Weights of a small transformer language model.
Size: 15 layers, width 128, 2 heads of 64, MLP 448 GeGLU, vocabulary 8192.
Architecture: rotary positions, untied embeddings.
Training: a variant of Adam for these matrices, 7798 steps.
Each number is 500 + 25 x the weight over its row's rms, rounded and kept within 0 to 999. Layers, rows and columns count from 0. Numbers have three digits each. The size before them is the row's rms in percent of the matrix's.

# o: layer 5 attention output (transposed), 128x128, rms 0.0966, rows 97-107, columns 0-127
# v: layer 5 attention value, 128x128, rms 0.0949, rows 98-107, columns 0-127
o97 111:549499508471462527486524478497536518481475523481466510506525494518541539565475501546537500492479506460474509502495486458484492468496529496485481464506452444467479484519463557473494499485510488532536484511504495492520491531537473520507502503447494483510466471486505469478511510494496522492525511480474474511547527500480476520471537519532466490515516500515525516508545494463520464491506
v98 102:497519446470470532492473481501437501492519522509529483530446499509495497511544471515481501486525550479505516513509519500489507493490466509530501535483498555519480519486515467435452515513472505496554520516559505481510555499466527450471512478524520482501507474508538540497510504481491489489501530489498457493520485484514493500507503504457511508521458521532476503517459460485490517494520
o98 097:494498492472475489526450473509503497513537490505516497524516538462512527473476553502504522472512497545478564539474481482484500482527497504505529512511506506487537502499474445488489493497494492478469513524563509545512458510445497482511486493504490504502504479491496547470491507469522542486456530492468535516480499508557472522508488520464536464479481492531497536505465454478503525521522
v99 108:489506464503509564476487529501509487515506489478440512464503515474477519483484482472506500494464510475490527503486470522537483509488510501476524517496531509444517537528527479475478525525485505496522491497504537525489487483470495476524540473493523482475510491530493465540495519520497467497500443501507510530450531448482516509509503454446481460472538518540492482476492523528475507441473
o99 114:499498476459515511509504503488478528501490531510513451458503490490523509422473539533508477518510491458483548466491438517485539522478512519487487508536489486482487534469485456505491475519510508453552499493505447521505512488508489504488495541455498484515485505505482480495546498506504471458526474520525498478493514471501524515512450536504507471528541547537500529511491481544511495506503
v100 106:491514509463474476472528545519496486502507500525499499509436471524544450535502520481512502521503462470506482497497470547501542462533535507534462487503483524508512537479509499491475470500492492553485469477465464480493484518539517489535469512487482508474487478498503530529535447494497523538499524454518545480505469512503492435509514510538514515512527483471495512529476471511525517501515
o100 109:518494539520462507489525505519493468479550475469518511555535502544510507561501528455455505458552515532509480491502547510494472504509470503526493454496503484523480517504489549483514490467489470512557523466497522493464507472513494493513494510522507451495489496464542476540513473502495507496488495457497500507500514543527478504480516490506522544517464482534492514545501492475529469504495
v101 101:484502489486522506468490510458485518516462477513466512548522476513495473473506502471487510503487503492514477522492534553522500462516481507509505481491490466519530534494473502459507520546459522524483542459511454514478465504458566511497469510485519510515479465482523485504516457514496494501500509446554524510508510515493454459493491447498487497544473508511510517493534428516508509501514
o101 100:473522503524467507500483487491463493505520504494497504507514489517569472528510510464448524512505521517513532502497480500513464501532486523506442499489529453527545542444510505500483477472518503536560506498507503465472533463475540530528510521481527528486472480474524475504501503538476500522501554474500508523460453464519474505508480465457541506507471491522505475515513500496508485481481
v102 100:518511509514510489532524515528487546529506448547509527487531508504494500505515488506503489509479451480491480511448565579544488529508508455530476466525513473518487490504472514473486515502473464458452469517461490532494514519489483474563525504530505488519482477497473503495502528515547493531508473512499486551485505511493502513504513461499503482497533490507466498497498528534533483467494
o102 108:498514504544484452445503545463507479498474521476549506488484447518487463512504534492478449525504534494542463478468510547513512534491502484489469506526468530499534513512504506496479467518493474487511520504477473487498501492527489498485449513497520500493489511528517506473565456541564483511482472486525496483501505461509526512477529531519505506492480530517517501502525522545516450480494
v103 105:521476485451515523511506449521529514543483444513478501480519491532447457503496498530495488485469498505518495514516542460515508506457467519516569529510479504496486508488516487479549489481498468533490529479447492507486488512504482460506503492480492469547483527454502530512526510486502520490511469477477488519507523544454518484508481541477491508475465507499450458538511519476496509505531
o103 111:486537480499465547482466498477495502490472517508494534500507479490532495460447494490506523521499523542547527478537491495499530504493527470503483481538489490535515470476488464489512536460501456498452512484477471506455456478446518519444484457528536513511517482511481521469468530482557481503499468478513496539546530477504525470494503475505501521506495508510499476502528509498522525500536
v104 104:470531517503502498543512542497470480488531487493482529549481501503445508482456486498488495498520491506510486516486522490504482478499514541499513489502453539514514519491485499488486521537511482483496505504562517489452478515474545469521473474515490512462541470460492471537441476514515453486479532561514463506511505494502498485551486467481509527515531540526482489494496505509484545500450
o104 104:442490491484459515490506469585474520495519483502472475479485519483501485475473483491496488503510496471520555475524495504484484500502495529500506502471486471474505545512497480538507441514482519531521504484547532429511494495492502522533473475506474519538505543509548529484491468526501493499474506502508534527464500485520537570530472489504483474490532519470494490488516513539491496494490
v105 101:506486498525495473507516505524516485481520529567498486502547477470500505493493530470494524507461540452506479519485483514518497478505515484491496483481517472458545520527487554510490492513527547505507498544487512535478454503491505476523515454504494461506452513490487513500505515531474481508522535531501483516493472533481441457521534501514498470490463540462519440494495477508483554477498
o105 102:468506479480506499506504489545451527509527509497499423461475529511533512489513521510459487490502472500565539492470483531532468549497485479506463459491509464472502437515511521513553523506486508481505511515441479499526508514493520520518497479481485457512528508530500453505488496512455486486503512494505518511482533525538492493488502543439483490512501523497499499498533512483519537484502
v106 116:507445504463443499519492507516500473538545473500496525479496478498498535494482473506495475477494494525442506494489513518476539502501518522402483498523509488495490472497497527519487463541487476481461494515508442542546472499494490481494505524523480501496504503488487497504450505449537490514475482537533464527538527505500546502519461481493505523506521498513489516460507491482504516539490
o106 122:491508517481484477458553508563508470503477493537540534470486477493457503484471492497488524491489525466484450520557504513450509524538531510466511513489526502505494475530483544501503517487490464517514439482517493503480523495464505529530478523497473528534497525524501528475535469484471526526467497506535471490519490480489527497497488524524477490462520478487464479483537490486502444521492
v107 088:532507479554501529470504528502485492502488547527516526533535517486487490489516522486507439534489471491483504506525546550523526495517500487521455509482490491479501505527507509486554501482462530493483507547499488487535504461450515488504472484478460562482497512514501510471469506464479529512482466534546513497511500517510488511496520463524511502466539498444486526480478534536480510500455
o107 093:506503502530520460514512471476507483533483535488504478479481499545493473513503503484488492518481482481511525461468545505508525545519488527493485501455495530518527511474526511469469466534470501525529449482520494463517492513531547478518508500502507535455438545503564482484520491504520534500505517521529503485555489503493450500492496464446463483506527499513512521501530508474482492505456